config.toml
d_model = 64
n_head = 2
norm = "layernorm"
norm_place = "pre"
bias = "none"
tie_embeddings = true
parallel_block = false
lr = 0.00517
warmup_steps = 200
decay_shape = "linear"
steps = 16785
Each number is 500 + 40 x the weight over its row's rms, rounded and kept within 0 to 999. Layers, rows and columns count from 0. Numbers have three digits each. The size before them is the row's rms in percent of the matrix's.

# layer 2 attention output (transposed), 64x64, rms 0.148, rows 14-63, columns 0-63
116:514441469503474484495522527516528460506502429539469490482508562487526523484442515419528470568548535517539534564475492502497576534456403459565493440554506524470472463430510491502512546429525565
104:513520468508447515523485516581484470525515494506443467390469528461515495497412510462518423520499516512533566471524472527502478534475563510468514499497544519436493546561528546553495536382540470
109:476477462447585539456490512469586535529485494541546519491563571535459521511551511472437494495464472461440513490529469489548532413482424512490483495475499502449405559476541467521512528561514511
113:535483495484550475484469514461511485522534491495504519505494556451504435535523459549418480530483469478470524411538484564510474518440513453479527566478501521492597519604532507550459448451558439
098:544543451516514491487498430497532509522474545540488553443428523495500498535471527499483461418451481513500547538525470465487517513629534478454512451482481476540490523471499579566516460498535397
075:524487529459527487506515489534518519514474437518491493515498584519500491514561479501512462547498542514483576484587525497471561516407401463611476491498495494499472475439458405543504497470483459
121:550532495493529511520514426511528530557462517559460526515510530474538500503432456490492539449570487513530557583478510414437546531511521454476457448459534478526481447477443572482548433462470491
093:475535488530460522490473553486482490536568487500475452484589547500582503515482512432526441454433461464494500510490497544586398459552560528486517441487497506499486485514499463478530601486519467
132:499432523499558419511516503417517415499515514529561517544455429528483449477543491531463560504530471506488463482456550481535549473569455463530504500531461496540495442527571463523465502578467526
077:491520451504497558481477517500527477506541531523495511424488492473535503555446470489464443539463473486495550480486439594532469463462476509477583547537472525413551568515489531555473518421580471
106:484550473462526526489575508541450541507442562492472505461511505476454590466518514507489466526486540508491448401514451521516505474538582594442533547505462437443490568492537491493475463500481473
123:526464574502455474495508547494443500484512522512569521539472417494511544412484438456554544533557502555603424548473537493476498534500492530536450456505492490492473457478528456471467482522459558
117:545524460494454599399485483555540551407489490512498504482543556455506542528482452478475429546517485508458519554537431507487533470524453517498508492530497489506486579463513531496491450432562483
071:505522535460490487514510509496468555457518480487508522581490565458429483501536500532504538547486486549466505358578486512425523495505448525553427483489493530541520496532513440506499501493537404
112:566505483474548480471520448520582490477430509543512530476495510479502553493462486523462486486604516463519501545478494443450554513525468475494535511482517410519482563453513539484499396462492595
136:466515462466491539537503472522475521516493528504466520495491533485458446504480522534471562476464511559474550487489464444466508527452552526410435534490568578473535496514492646480558480473491439
092:505462492482472512476482527460502503448470497469538529547454400519385491508490527547481538509490503513565462496542498505421515521428472552468463557489574510501478595516468511512539504581480548
087:575457527519486383470500512456544443484491436520517534496453534442464459495514553509462454496524493503516471456528498523484490576512456431544539510508527491544580550489574515547454467466559509
090:488471496528464510532436494519423533488498519489577507414429519540477547473508524503544419503396488515547517509476498510482510501613479471520483511474465464554450496483540501558533549530554453
076:483421506426544470471496517536524449472533489550493529563538525499542550494478420481522557565529574500575494575496486498528520490392477507521462537496529462473492493440443498437475491499461511
106:509518563514485506542511491500537582512474471485510416509507544486434509422493480452549468511506461589470484441478446492456590545560482468556481460515532495491479499506560427488478559497554458
079:492615459572473489525505501467550522565482500432486492504522482514510502527444617513489488427499435437445482444485521534497471513511519507441572470439529557483471518515457499488547513515492530
100:457436503522476522514531472528491526536427580513475472457474457507452545457433444447545515502497556557535516581414441486499542572460550523450462538490489518470495505495535561498476490526494557
086:465485454532423526471491495444545562493454492495485474535563590478479472547533540468477441475453460521475521596502428560527479538457452499496519472500525529508517564438497511504507528541544416
086:508583539455417506463574509503445570481475571462491505500460457467500468560534483460479473487471501525448516523545477477453536518496509516492518459558482506518517447474436499612484533524547421
088:471416504504463558485408493432442490548502474490413558495503413541489495528501445510513501563495524467527556531544537556479501532430523500521492544488496534518492547515518487484568443501436547
058:496457502528500490537524457549539472539471534602500436478562527476468457454466456503490544505595474505540479545456492472544446479453516531441467531469492490493505566550584538438477486458467553
109:446490496487512567504567555538478461454516530512443554516491462505517550451513487459514557557513535599561501424491526499526492473467517554548483488526451548422505445474465481434429473490509468
103:478480491486484530465503552447494504539482544460539508553496551464475450497522418517467496534449374483493466498436410543486532539532520534511547485550455501525573466466506504571476519527568529
094:563569530408513443511563518491529477554524463493478506487494416513487490510528486555458462478511487479476503440565564502449528512478549501521560548472554447473452550560464414508515445506478502
088:498483482500500572464490499426483433541473461420395503555541475538510463515512470552501520469456458466520517480493571520498529531514542521503545482530502508595524442501463488487592447526461554
076:548491517537464442492486489527525464508477518494573569475408430564470478454457533514473517451492464498602469572465510430490496510532493470506481535494539525484447485506467547578515454570506537
078:513470470509470518454420492467532510431503423542501550489482493506444521492556524475482442493481516572506529562560431517502475503524464468522468507521548538450529604502559564494469443515546431
085:465508518553480538498551494527554544488482574467469477511505488518490500547447439486525489484471544500486591555471471485447546552515481508517474472476475524482445544519350447532517554516503428
100:475532524551430464529499473501519441496551501523439485516483413454542429538449540510546555499598453503500517429497552543513412509449512454540502493493538554490534495571505514464471514473480484
079:493586511507371524525513460561506542470448519521521476462505495515486511496495547478530485467588433539517463492491519415501522438562483495473487432473492536548486422469556544511526527515541506
109:520545502420481482496557468502516463559469446504400538506524513548513527503534494510472504447517485532485535469554581440485606511487500469539505461518538507527423444442496473499560466529431504
100:502499481527600523500540496506545532562461535451491512495516548512528532535479458503463486480450568460456558562438466494522515552534505523494537510447423480477502519491391477508464391469518515
108:457466503523487461506440505462529495465550436501533546524463389584491544520478558485581484488498510481550499543497501538532482499446422453558487508482571527447456525492470480455519529568493548
097:494439529449521526517556511563454441513498579549469506449459501471505500444507380515494555557511535562534535461468520460472518520497581531525455537516428486489505455536539499519440475463481506
090:482438474464508509500574521488462493510488569476478504436456425494499506546541503529490432510450597495519529496484526544511459557476574523531528619449446455490509539520478462512474434517515476
105:428493538473478510531552547479432528516532521460450511522468429521507525515500475471557512565457513523481534414508531569468562531441496523571530482552488497485467450474451395506493572520496488
102:448527486521496480570516455573492525535477541552538460436517497543506588494419513477573492454507506485521512562427504480543507474485473515418488479425492479491429503486511541452523558511473568
080:505565557566414597504418504523491511452506499473489474502527452520506478446480502494561524511523453522573487492532558471469433450531510528469472443453501565534493470572464487464551515483517455
104:550512549513531513520428503517491486552499485512569543442435530525484484407523434529478504493460408531518510498471490446482499507612509477538484476490458518490491467557559504559463420480540531
090:517529503518485556481424492537466476458534470557463589496530544513538509484532494484464522519496503542556558534590552462509452428516447495512443450500484549487465531491460528477523466457469386
094:505507504508558481490500500490546428517523487461455499547465510433535504486459460513528546508523487526473504408426456532502510573564558456558526505520500508493600441526499540483411436458544514
101:554523485424503515424543559490483506462468509494508513535523482476436494443544490475413494512479513543526416516578463472460539474463548580404505536563550493460516544474505536523516488529492476
090:508449457446499571455499557471537500475486498465491546545551472520462526521526477531450493604576527443533438445534495491457538451486527553523507566453460502488500538460478434452548461498490556
101:513495526410529526496519560510480546522500530504550526427473510556492541464588449511466471539446548507454516501569517456441540490465522543512474510468449506444409490510515394550498510512479514
# layer 2 attention value, 64x64, rms 0.163, rows 15-63, columns 0-63
121:550493470507509506427443514571535484499517471499548555483508592510535516442447492474553468519527464504518435500444469486515554478540497437544564508506486475523487450399468459563490502507545578
107:513463489487484461596509529522435482494541453467485382515492439482519527479501456512557557495535491550564484477468564511462534537505493491542447496521456498494618480537487510456454439519526484
128:502535489474469516516424470525436565467466514523539499554391514504483571472486534484562497494553502530578408548489530455563511469458496486508519473505455511528500487457447494519538585551512524
105:526433526441598493465476517481481526481502526492445476539545524480448510439560508483548519460524567509497458461488543577507493475413522468552473586524441514481513518531453440497505451552524534
072:516534471503439509560483497577549475464589486534505540521477417534546526462462508457536485502518498465497465485462522552492516508470565471383494539478527478458526535458547590524527509567488526
128:499440547524552481510558486467464548500537544528463459448508526518443445430549536521521516558430529513478435400522476589501475472496477498564438509536467479475553499490505464551511534543464489
085:521541464397463494478476524541548442535498488470569443465469507466485544525462418573467493507506459490514489501545517539526589493550494501535528551494530504485501421519528469470532427425451510
144:478521480528531572541519450471456549505434509460469486627576486479496546544541509524521526512457538522518532517530510476460458461493485508514431482495470534509503549561534520394471496492440439
086:551550474444469444522447537551487478486449456539522467523462537494491538458503528490538444489570503520518417520501535394481561519521533457546552485510503474517481472509556424523541522491568567
105:550473554546459501480452504458517457440510480467526453473451492543511449560505467467509525461573477572528531469401573441530484495500492470531587515490499491523460501524463445550515539519577474
115:487520520605508538477590465509459458489534472510457522498518507505484490566507536532484510520384464496484585477572480481522441500565513484482546461528501526536481510517529533445495529468413441
115:485479505491546391517482500529491392525538469548437502399464490544488496432521541494558466434548506464477509463476580495554525552453519481519543553470508511460489524502449495536529504487527519
071:514495465547547545489483495495513504504538459480516486507453488504529578544498454455534496475469486589511485577447519482553519513396550468420492528437452523434491473484477570476493574573485498
112:470508524493505482545538472476476519516526519511403502434500511565531423450522540490529502476453517476465528373457522548496447451525477541562467502539460493485525576541468448538476546526497444
146:535441519501527464496578535451501565520468516485543457471504563461476480487526504454521478531536502541520420517476398496483525569448512483518482460487474457485519439457446460567525550533577559
092:496497557526560528477566534509492547559554473506472516499486523458536509500483528411482527529492450484467550511481445443526455511526540556466495404531485553516519442522467492499419556530575430
095:482548450440530583505472474514479566560500537472478508554500526518598587464489469472534480435472489453518526511486536528545471431486513546520450487519424495453428532472437485488491545539480501
083:456495479476521498471565476498539531473548506530431457546573530435480534493458473496462524457496526499436536485491512590467514517512511583422541502475452517616465529565482471500495441520511508
081:433509567524443531525474541495468518520486481539493452443456492498475465526485552520523461558556417441443522468508518533525497471462529431555563499432540503501548424438533539518513514512433539
092:463558476489467483449626440464539448484475502475472565547542521520524544509495473514452559486485503494475526448468562487445470536523547516420450512405453497534460519505488551477503500522449516
079:557542490461480419488517542531519514529524490511559542492472526444558519442471498537411527528460523550582496535549496558454517539504459542459432486534517500475467492509453471464530499393547496
096:487452547577481471435545514460539512464528473462510569515578554472504461520426575458535524440480514503445507444585455464504454484494480500506581513455539478558445478481475490486495533522531514
089:506522508476472442496550544494461467594497509486534489459498484441507553429474518521506495412527445488577512534522516505448502540493555576515490490437518529461453411513479462547481442526577490
078:474476501492509482461538510473497450504452511493508469460545439527543508541476464438619459429548533549540438559544533482497509535504439539477540488523469460472475486512501469482501398521570561
084:518463542546539498478439497576418515426459514489498556488513509472444554523456517429530475566482486513465470480492438457542502459517452556547590487481519503543555480484504522563464533528457449
049:515470477531496499558525500479435467555522532491514517521473508510460399481521558493539550483415511483554465437524467465540511450513540429541520592479474560472484446509514481519490596515473443
101:564501498503475527516476542461607449470515450542440528490500452551487511561443536483484501464427488453457533463503508463502502562507550404484527494474583450550510554424528495514522491487523499
104:503534506507487484480497501467517505509446478539470547527484505391461551438524596458593476481496587496563520533552534525517504491426534543495527508480438479477468518593476494458492442481508483
079:531542579398470515531485448540465440517454505468508466545464468537566488533514481448561512561517489564549515447441522542497449501546493450535465492540478506464552469540466492518506564468442526
089:512532581502614498512418494502537517432434480446539551500539504454446574556476545482460484542498505501491458537475497437501520457475520486535495488571538465524542494539555462502512484532461444
073:499508545508613558445546519487485522516584469536414476561524557448501454521479532476530534491512499467509461438530508575475427496517462438487466499580480496531491477513438467454481520477509489
070:511490506484499498478551505505406468561488526460421522501561512517496574427476493506501439415522483448480534500461483504523497560530499581526456465486494542519487529457428524605469478527553494
081:456416486530461468438535513452513451577471459520524500458524509559452470496517566476494498482534482523457450504500542493531450492596538483437497474465542490575572472475544494496584494542529536
086:505524453398508545537496547560435473534501528580537528520496472506512469509521500525522501537397535503571395525492473483487502500561459478510479473479551519448513487404511512506524545456470529
078:474496486506555490517597543450525473486533534523470526461561481467501462515420421532521521486443551542549466504520514529533548546538448521463482572502495529505438478508497484513495389451531433
095:570550576461509489471496494507564536507494480420521552442583471473471559559431440515529504533517443509495461445464527541491470510501491412484506521482536485479533445476578501532512457517463460
095:535457521560486501470454476478586520486461463485583479492396446505493463425508534515478514456571450516499587483553508462549469432525521499514514503516545447524549515536474488498563533550523491
097:453457506495511543464533597484429462506526503535466474536494540530517486507485468536481478585519444450478534489506455537494458510557468555545446429513557520508553468417548535528451475457429504
096:535484515498475547492452447491578519460514467502468546506540489520440476567513556425584523443439544492447490447503497468531466478489539409488586531453520483544505547510484492492548564549499506
095:509491538489508537505444480505538464483537464460544425554480471549558476525484535439560521403498482565491560489476482429489448447519527496540581458492585474514461476516499455517476551545545515
083:532475502485436487469455525528589467441462490539491582526520454532495527560457491434542539569469491488491515492517481492460433546538533515450576479449516437545551527477572513481487436499469533
094:466418480517421442510581566449533517504538517521537475483531531450496410478446481553466519542482500511464523448593446589526531506530473523491513546479505528542495454506535470492522471451475497
091:435508500471574507525549531479449428443469520567464490452510508510474525585485481495424493524435523496496438535504524512515602539547482519487455513537504543584539499493447481525577498478474487
105:538512484462541561457536445485521519442488499536434534540486497437443532490553477484531511467467558462508530445533510554528510496508492505486461531532438515538538587587394501506554537511455458
089:519501460479507513529533517523449497538499514556443435412510459502441556524497468515456436494509467448444436485474539569527610552525495463469504516501484530547575508462507498575561503531503493
089:492585518451475542473457476508564556473441454516523573529488489456501535444503575537473461485477556472468526525508527477515482453449492481485492452448539439495478575449456554459569528486455553
097:495550570549500434523517485484452460535493485437436487490548548530568551543478567437530458475542522518483486500479530504485531568415511444524506500565436503483444483527452490490448511473569542
086:505510536617526498524440490511487485494507465505438510470422518555505492510454553455493488579498501584470563498413550451571498465470522473512544512468534502505482489500536551512434514451504434
094:553443519495425484429462459484523465444521477458467515434472489577474518572538414427573539447481462529508582474504486506496451526508514513504520505484516551511537521551420495535527522504526486
# layer 2 attention query, 64x64, rms 0.134, rows 32-63, columns 0-63
134:551503532462463515512506456521418532514509530503577429458472453506536502475526433430563449553441433565465482514549469562465508539501507539549525482487404514508520510555501458531506517501538522
146:537520504516426531445464514461499485465520496516476558473487487555529490529518579454515452443486437461510457603508524499535493461485484564460555463584607487489483489414470526520494516510485493
083:473564480527444511511493532515425437562491486521495543538435441468537499487494532508521520505498546506511553505430556460539472509499509445546521482467566519456514448387523541480474427536426506
148:482463496506563558502497487465492484531479550553500560537452501421567498506502488522414536510460540505533542448476468554535440511574597424552518496511492465443529474493430473507531451498486489
133:575477485476534545541514512510548484516491451591498520461494471514550459475481545474538545525538518526548492545476454426472502478494479489434474468509498422416456520411578530447534463452478494
153:518528475542460503469519442498496520555481574545449474530606491438535487468442455510492508478516497483482463550535435505465546535547514540446469398571497478518452546476487474490572537476472476
122:532565536452455469433551532526498480564536541515528461528447485438523458483484510512439546554502421494518505439472483517463459581459542508490523515607484510487496456502503522529440570482496551
142:448492477460463554463505544462554460507510486483483546471552502463454536544473561471494519490506381541508490531465495485582528486459482505551529519496493558416566465414442541490507521485552471
125:476470520515521464572609455496448522505504472561419482467516584502515534517474484479516502497481519505582527466488441495487592480464441517464490451458517546426471501488554564543500517539478485
118:559470476500564514480568458504507503419477488499456477468520500503498529537584519462435488515506512497474474500523443464539509434572498541466408480539435455503483558514515519570562451538428507
113:465456507464515457574527495494477516478555523570483468477563557555511562546560577495452492490478506504484486506517488537549458452511449504611446473447520491451463568474548467522501520474489435
137:461513542537522466591487458488467495500513505559522493477471433589468470485501567588532510477506512473550503478482511545479407449560484490543473537409532465506492517527471490429523462514440534
149:517497585500528424513546522550567463473534478490532384536487566469530487445531483482509466546465573500405488539499504490503511533515509478554498504492427443507451517521526437513476472494453543
167:547504535483469445506567572510541485526497525475463502543460492496509490519488536457543515530520486460518423491585534487485490568508465489473527403594474499512532402434500451541461554536490523
158:597530480547504504512520478441580477496489461489482448488528545443538481475488533487448457485517582430469498532475501515457513510543602446546506523526487519537506534527520393508531493462442539
133:501526482442517425455462572487439494565560470522460522511454493486488498537480475431490511433456539460554522543542490585588468526486524468470501491458508517431583496498443467515483494535522545
138:501486434496526517512514434491543435574463494525459525496489482571546506497453470541500599476521499501518528492511494462523503403468551544485486520537498539446480484386471499495530527562410498
119:535519519508524380491560469495508528469487504539588437487469493504520514468449433520503442485493503535548552496458408434520553494530471481493561546475523472476493530568542504553426471523486500
150:494469507516500574411451559476473509441525483433490576481516467520382470499516513525486496532508466548539481516488474464538493448427499520482557526548526554525535538522506576500450551493528442
134:480478569581480485424498452490459562441493511518584547512480603461515464537507521526465504527512430508454522504483538511500558444467396510539509463447493524512515457541561523484482521494506507
118:575510509486527463482471421550484537529436535523474463513511516429556488532525493503555477442516483541482468560541466574433485526533524499516469459503404466584509568530473450525463499468517537
138:387528513488479481585516496520513464546553452480442518478460526509530459535464523519541562520473495509486455449535531527467449512501447488491484425527542601520510390499455514495496519536544488
134:485522510462517441549478486456554518564484485459474461511523519513428471511509503519476578463528502497485564469465570403530561451453495466424468480521498523508507422548546536489558537556535452
104:502557470456505514473540449466591494450467554534488468563511530452488442496525523469534426460533534501459529465544584530496515505507485452539478544496515502521555431480458500516549545505542392
152:429523552495519553446499440454514524552551509495426449458504461492505479519526486519461524469477533538464584466492591491501548491454437565480529486521484499524552565510495487505501539462527389
126:406456510512494502611526483552457500515542509490585474476505520500491542511525542528465505509475520480556522464463564490512500515412421499495497548405464488469512487463518577475479529426474504
124:537593529499500470480492472506455531429562539593486553562507526494466496466532416537434510492517505492440431494537477477535428471515508459549488555521478530549523507510536513454534453461557526
138:459495434477460521498586520500499425503467483507402482577547465435512451540522523496491492521509506577529456422538473512502466568443500537481487530553530523474521494461467573517471518493480427
123:446473489535542474459462562527458548445551559514593569504517578526476522530470500519552451476503464457476527527497500537566508485518421412474509471398498517536480496470527539493513492488527469
117:530510516491458472521523474486454525490410535505431516547461447565455577551540554491446501553567517482552501442495521424461557504451543468510459468532440455490468495502515475489547555556487506
141:520478406482518476494443496479459496458574529514573543493467565450485512473507466526427511485493480546500534518523528445520529448579512481440430484452528500487490540499541598565523468502501436
119:496503477414536460517494477506540500579486467461439495472471495520521558514573535463447533483482558483449567408476574495516494515503598499562535542533517463479485491481493491543444500448475554
# layer 2 attention key, 64x64, rms 0.135, rows 32-63, columns 0-63
118:504512432514500523482518527489541479443446509506631507497460581515487580481451502478476478495523512499502541451451445440585470553552462507431421540543498483517501518463471515556504513498518507
163:466407469503469505555504496551521544526456482500433471544475557490541478482506496513430560610548566473512490434492483473456524511434578456501520469456497483514467501548522466489519480470506580
098:485481431534602499503502466505503519534459443491417547497508549569449502486501498542468529516536504538542459529494542427504491439510544450524484511502386485511501514574460464507476475476549572
142:509590559523481426499501556456544458518512519422470503553487533497453509471508487464502562442516373469528499572531525524468482499471456485558475530521499492520565542474469482483467476537538559
130:487511455390547451525440501557457516518477464434490509510475479440446520526545464553494544466538483480481491521440575560493450510458480482497548542495521505575451553503478544497494545572486552
155:519514511475545474472459469534514518470569488498503480490468480489467495518582533476477490490481548503489542529431479520571423493435582446582525511497509457495530534421531555539413438453473537
134:527451512580502474519473517478469578508507456489504475448508526501434425420534514450528485581451495553495518568454515489555469527575499444569477481492512546529518461481481532500536421507552506
138:511542506461526479508520510462406558504479554455482487504471484548440454496518528550510563525495544504532438445524487483469462493469604452409530503454568464493520481604505507521515508550509473
117:438440506512560515496474569474530502494480534515470523553478430478577463534508519478509528453520487519540499550480556459531466523457464556520464512464543539438522475414581552446537535503420476
123:502534499526470470516470564531590462496534455535513477548469485487529499432466548434545503450510568470509508526534576535494485498564440443492452439463515483515506489374538521479499508440512490
114:545516460451516456418472573483459542511477497458500543553495479510582528538486459495530522447504527512563510446605497491512495437487485536426489520449424500478468580459494509498545442497490502
117:559504478571475431499472475519474445439433519447498520533560515501571535457438463465493454517561516438515480521528579532529599484552518499517539505530465476496466498453514451484567462487484525
145:596550495474436515439539592513551503561488470516458526418495489512457536502437536464514469508518445501582516482507521443520467500541484488527541431519472525413486468499467500510503524458529559
147:465413481486521495524484460519533554515542491508470483435541528538446477505501496517446531485530537561508594491421497503547511428452509470553463471429508548467508518541477600469490532452556520
146:486470495436525522486508514523451478566528557533475560452410534473506464473431428422569465467459449457528465509555476493473492503517588489568533527501544484475504515475568541539482520481502532
134:489449448600517528543537476467495527484483523491497585510522509487484473526433476558438509495491455585484491557499500450509544441455467507524457501566517518433455487461486535441447513587523463
140:460523451493513464540448536476510495505553452486469580469510413540521477446440540492496483508543534429510441445453558477476444514501490531476524571520567501573460573537527503461473519452485533
109:460509486541557517523437550568520517523494544473466559462549521469558523530506466474490517558502548453411500463469488435515474544607516486488454453537534479454539507463459449460568474464520515
131:460455524556512477494579480513483461604467483474545466508463477561477441444515488489530447554501565510476500534549425507436549523506575469465474503519524492520464486565510510527504522580460440
156:508501557553504513526495559528576440489460505541516430513464460462522541459493496444515584532475538503578501462495468435532474506546570511421501530475450492490515531518430429490451493545498446
126:462545471429442552582464508559505489444546405498583473484502558474457557478514494517563558454470493483510548427436480532519530501492520522466472516502495519477469482429516554498441505504502473
128:522447502484483527496479495378509566535511583469534505517548476477517489509522520540432493461520415486486484461448580519502529433473533530484548537469442556542543500554514504502548508470458434
143:429560513494496505504488456489471529511525557555484444484553461538489489534565494557496530416506522510441483473500548507604485455589422440537499510526491503551463469520546504441487515527457457
103:493551535492521483487506492465472528463447486557407454486534496588500510515395514511456508462518502479512517447508468570454510500515500499587558488548533492498460508523480458506435501527544617
135:513512566488514470506567538494466463496495479499503506545504528510487533511489439474513511513536499572504517459481530456544445477532532483587419446502536504512443501580481459461465473520365579
125:512486530449529515454548507447510467426431501526470520523498399535538522533538443498562481469529498636552526487536525448472529527484517540478458498487538505454468482476491517580535473506472450
123:509518446600497556478469490482505542526523477477521427490526474459550512488392533464502454582483433536524586507516451485489542514523458447513550518501602478481513473468476449524481525490506508
121:495465538523497553509493513460492539503510493547477531439512438549531430446503479526491538495574560477520553560432573523412461429487488493535503488474465510426453542481534515502533453445502573
136:515504536474541492466550454530541510536406514450506453556512510576502541550489528574518512480463531504483558514465406450438539549488564526497488514433487459464505462503414498475511438529484484
141:408489501537503499491474485527468513453560498538478424511539487487468488487530536429583521498467557585500516559516496521597500475486413441531452473509438535508452490487563496521470520493532453
115:491517512506498534530508470489553454507476484428537442508441450531517492590408513551520543473522510531422468499581561500476515544553498546425524496457452481578537488496462486555475470475471530
127:476527505523425504552495546457435494460525456550498480476528537461489485503537491480595515462500483562553466465534551445471510495496445500512422444552510598497534426528476550464513544480523556
# layer 2 MLP up, 256x64, rms 0.281, rows 0-25, columns 0-63
103:543507518453504537488521479452497517533474457489458500504466475526464518468513470429530498486567461544553492519452543462450543557487566494472469458526479528558487458370547489531544492583443553
107:486517518517485508530454503539529462520551528523561499487523449462569459434437496553607520409469538478553524541476454509499447444523523474513464527466530531424489478487477596475459496527481504
102:537521545445596437492468541540422436529492567542530550495487492488449477459455499472496511447518503464578402515515513503500508501466492440517546557497484497495544535485481477479501456503486602
085:512546450532496583415513438498526445492531516520409494513469541468479430521478489500542520498538490469465489516594500461525479375537467474478488479575485536522523511473476485557524489556496512
079:494492492473462492471582520437472482479512560487566510443472450529554458548439499524569474512499553534487535515448471539517467553530529518456554435429478448531555485541505512467483432503586489
124:508515487493544502551504455499553455528507517542468432526489490413542473432557489434527492561491492571461550521480479528558502498493474446567510565558487518480556449489455526553522494456491406
086:488496467474490513530577464505516559541510481571511508511484473475567466487516453439520501521516480575515477503434448471488536565586467450489465405526545480469507430461589523498500475485514567
095:499442500460479485482587509559446522429459531518589516529494529479427494500574519473555461530500472503493434490486471542418542526512555537492473522455450489529460530446521500470512478533527592
091:517570501472487459548488429444542482560523531606508450507428557545503477526489460459465447505490436479500505473518539488546475581512500497431510553488526463483532519537523456497448441529571504
066:501459470517518477530467539512520462483494460456461484512491413501492467449487483480521440473528466450512471514474569573536514475595466394537456536500508500498512605574494482536494503584480494
098:512515536518578390476513493544525524506508533544497520465500537475479490507532507514501463440497457513527577478495423480552431537465427487467530509439486490495478614557526552496474471438456492
090:468511509479463538535542508545595498499538459515520538503502422527552461518466538523513513406503499477451508516486519536488425513509482450529473579497517473469481531429512436590535530440426462
073:482537473402478506531496496523386457446483549578506502486520479518525465490556474519508527527485454477540481437562507571472516458594461453526506527458495481574504465481527463497536428511498517
105:506526514538525538475534449551515512429494484483512493417470421521513471533480593582554424478525505459460456467519471470478469525569551542472488591497504470524496554473501533528503467488528430
075:492421464530533536493558522509503439498492467466513436491542496471540521485512445544469450488486565517505522454455517518567500519568539477482460596446445539488431558529527520508489385509507496
094:511509499441495517487567469472475524477496485535477462419560530545550503574500483570428499427567441483464497542512468491553486469450496579460515522531506442528519567499470542487532471444438517
085:540550568534483522529482411520464546489475538501450489421541496477527482532410527493470455464549594546468588553494515472543462532482554544464448544473516496512479467501433489507477501508479474
105:496555467492460518520514432529533476505489555490486447517497510531582500491426416533560505450531452447513527528507498515535477491525595528462451511394478523565493456442434521468505506498539528
083:507537494468548535525618491491507558500450536536535506512444500443492537471449524513505447519479472565494497415516495457567441417545521504538479440534497485477435448509436522530448541503510505
098:472470509507470479572524477577550508461524587502526425394464528467549439466534530491550478465484515494471495471510462512539491515508527494537565498419520550493490563573523445458494514513539456
102:544490523496409439516449424502523418531474543527509494501483452432470549520556494552485540446493500471476546526549531478480426514482521587489505555534458516496494567481478461580548500526491534
099:451501521542469516505556510487473472445484482493600454484445514511508439486466498499548436542483491524508503555457500538525463455453486517508621521454533499442524448466561512482466603531474532
111:534538464522502457436461569449533503532557526523583514495514567458479480553526554494444432495498421480460419515507495495556501464485432508459513454502538440514478531545538458506554563510500495
120:555522587489512545537507502593420531498488514490503563428491441491455522453522481464540547532492549487555452512445479461518533539467490485505456503538468541473455479530477541505484385508444484
124:450432536506479433543496526503518503527514519487588444475470475509499516530497508486561471489435502553466535509469441571475467582527483502566549457447486445441503526570506429516454506539544548
088:491507541443567554505478504532553466475483481505509396548514488533544486496455483477490480487514486507575577533545479489546451446479559501533531520414572578483454438450479497445490483512462481
# layer 2 MLP down (transposed), 256x64, rms 0.0582, rows 0-24, columns 0-63
082:474532501510490583505511518495545456443525543514550490487459507512569489531511541502505446488450584473451538498484473430491514435563418494502538554432480479463448512516499563484520564447567451
107:545446465512513452440492540441489558449502500559462528511514538515464578555520511449493481536478563498411448462463450492510450519451533521514472475483537412530472536569572518517459529512526522
096:490522557499615480497543480517452519539463563470492504483551560490411458438521517452537452476505439493570457545468498528464522516486459484527582539432499531476546477447527500496456475497530536
074:461493503498476463428622517450429422560472477507465504469543504480452484533517490498491484468515469556506447461493529555468515547467559556509514533438546558491498517506515484435527470537583478
064:470544481527511494492443470447491514555477473500410488502515489491486597449534605476517517469529467485566489528512430428434496509550532439515434474526473549518440495485540536544479480506462459
116:483483541459520474535455458521500514573504482512474513448458436537484499431543568466545511544460483544488498592574500482566467439480463541592487484483531490455488497446512509499563503481437440
088:504511510531539508467443492548471440455474543437478550536479520510442564505517534534475523479534515421465519467569599502498463463457519498523561565493483495515437602534436454498474469487484490
098:457520440517515445529496536534472461437533525567415497539563511534502514501458487512456529530484473524456610422502544508506510447497471516493540496540497519560510506530429454532445557476479422
111:540454507522461516506452467456472470473522500487499541526462514496506544514520547467527490625525592457514501464474528491491398536539402552515490496485521479522523538507482441468439501470585462
060:568535490461514490507473512553479583550494540469474504455503522499532501473530462477542479549517422444469418584497480523509502437550414455553491578499485466498454496455490554492558450525483475
103:484457422526525452510586542540393531419489476494489500565480527531506476500503549490524505528537509499461469502447493473515520473527500491465562490556424408507509426455510567519507551459511501
133:490480480520449524486552504468593469434563485540502504571499444527554467529491514441499578498528513476556537504501502564487490467480443497529478451503436499500464457475431475565484613472480490
053:521554513437425528492459476537433532538462534517563500469492465530523398456515519479538531584551437517473511443566502547489464416566529471465478523480542489521484465511547492524481477507546492
099:519435508574484494500501452516562518473480484490529488523444454464507511530433557504602476493518588424550498446474502510465426567527536478468484559518503525530498549486465523555452472482487433
054:552454460552555555533500486488458533514454436436507478461572572466502551488481413506485448481431501520500578545522483525534528543602491498488505553449449459515487495484501551497480470470483494
132:474469553454532421544442519475499477451500450465452384509468555508506471488452518468503509446561505519475533528493445512562519459543566497528460498619521478542490526510527514505505533536513549
074:540467525478547560447489517528539449493531523448456491562572539475531502462478402539493517555466485488501583569510550516486544489486516475427505562481432467499532463505453559434477498462476491
082:500532469444481469442509441594467466560463558467506509599484476493539451514507533516501508428514516477454540503548505457447529495467584495492510488559415493535464567436482517509515544504530508
126:516497513576539543525551497497533571520522454512505512500483414467501562455495593488473405487539548466478496441557513436507511424469485510503454485507523516448452498557559465517499567486456511
129:556471435453541512490572465452515487459491515407491501542519545484559538455467525480459533443476573420505535518500562507499562566519516540482477485497495530542462469528466462465534522485415556
111:540482510459513465435467508519504417489453492525565464512428474509470560482504510518482551504412581439474491503487502457481517566557419523573536536524564464541550529505473480539522527462462515
088:456509466496544478477453524490489543488493508472523446473430527542431519538554499460501535581478531508521510564513475506539523413544529492500514541510539458362472505436518423496474541532465506
064:524544494481533484427502520450496485513584510532600522535522484447452492497471493522483484489477435529407454555514458533510528497522450495399455515532520523400527531492498503550466531489561475
111:531469510581500481487545544464550511503482446494505524515537540529449498538532451474443485476434460510442555534382445480458523451559474448535541496562506543478503447467507516532471564528539465
079:485526569488522551526591486387440512542550479534532445519492522542537526446435526422430489440481508498502590513537498471448453505527502496501499512494453498443503476472480549452515533518484517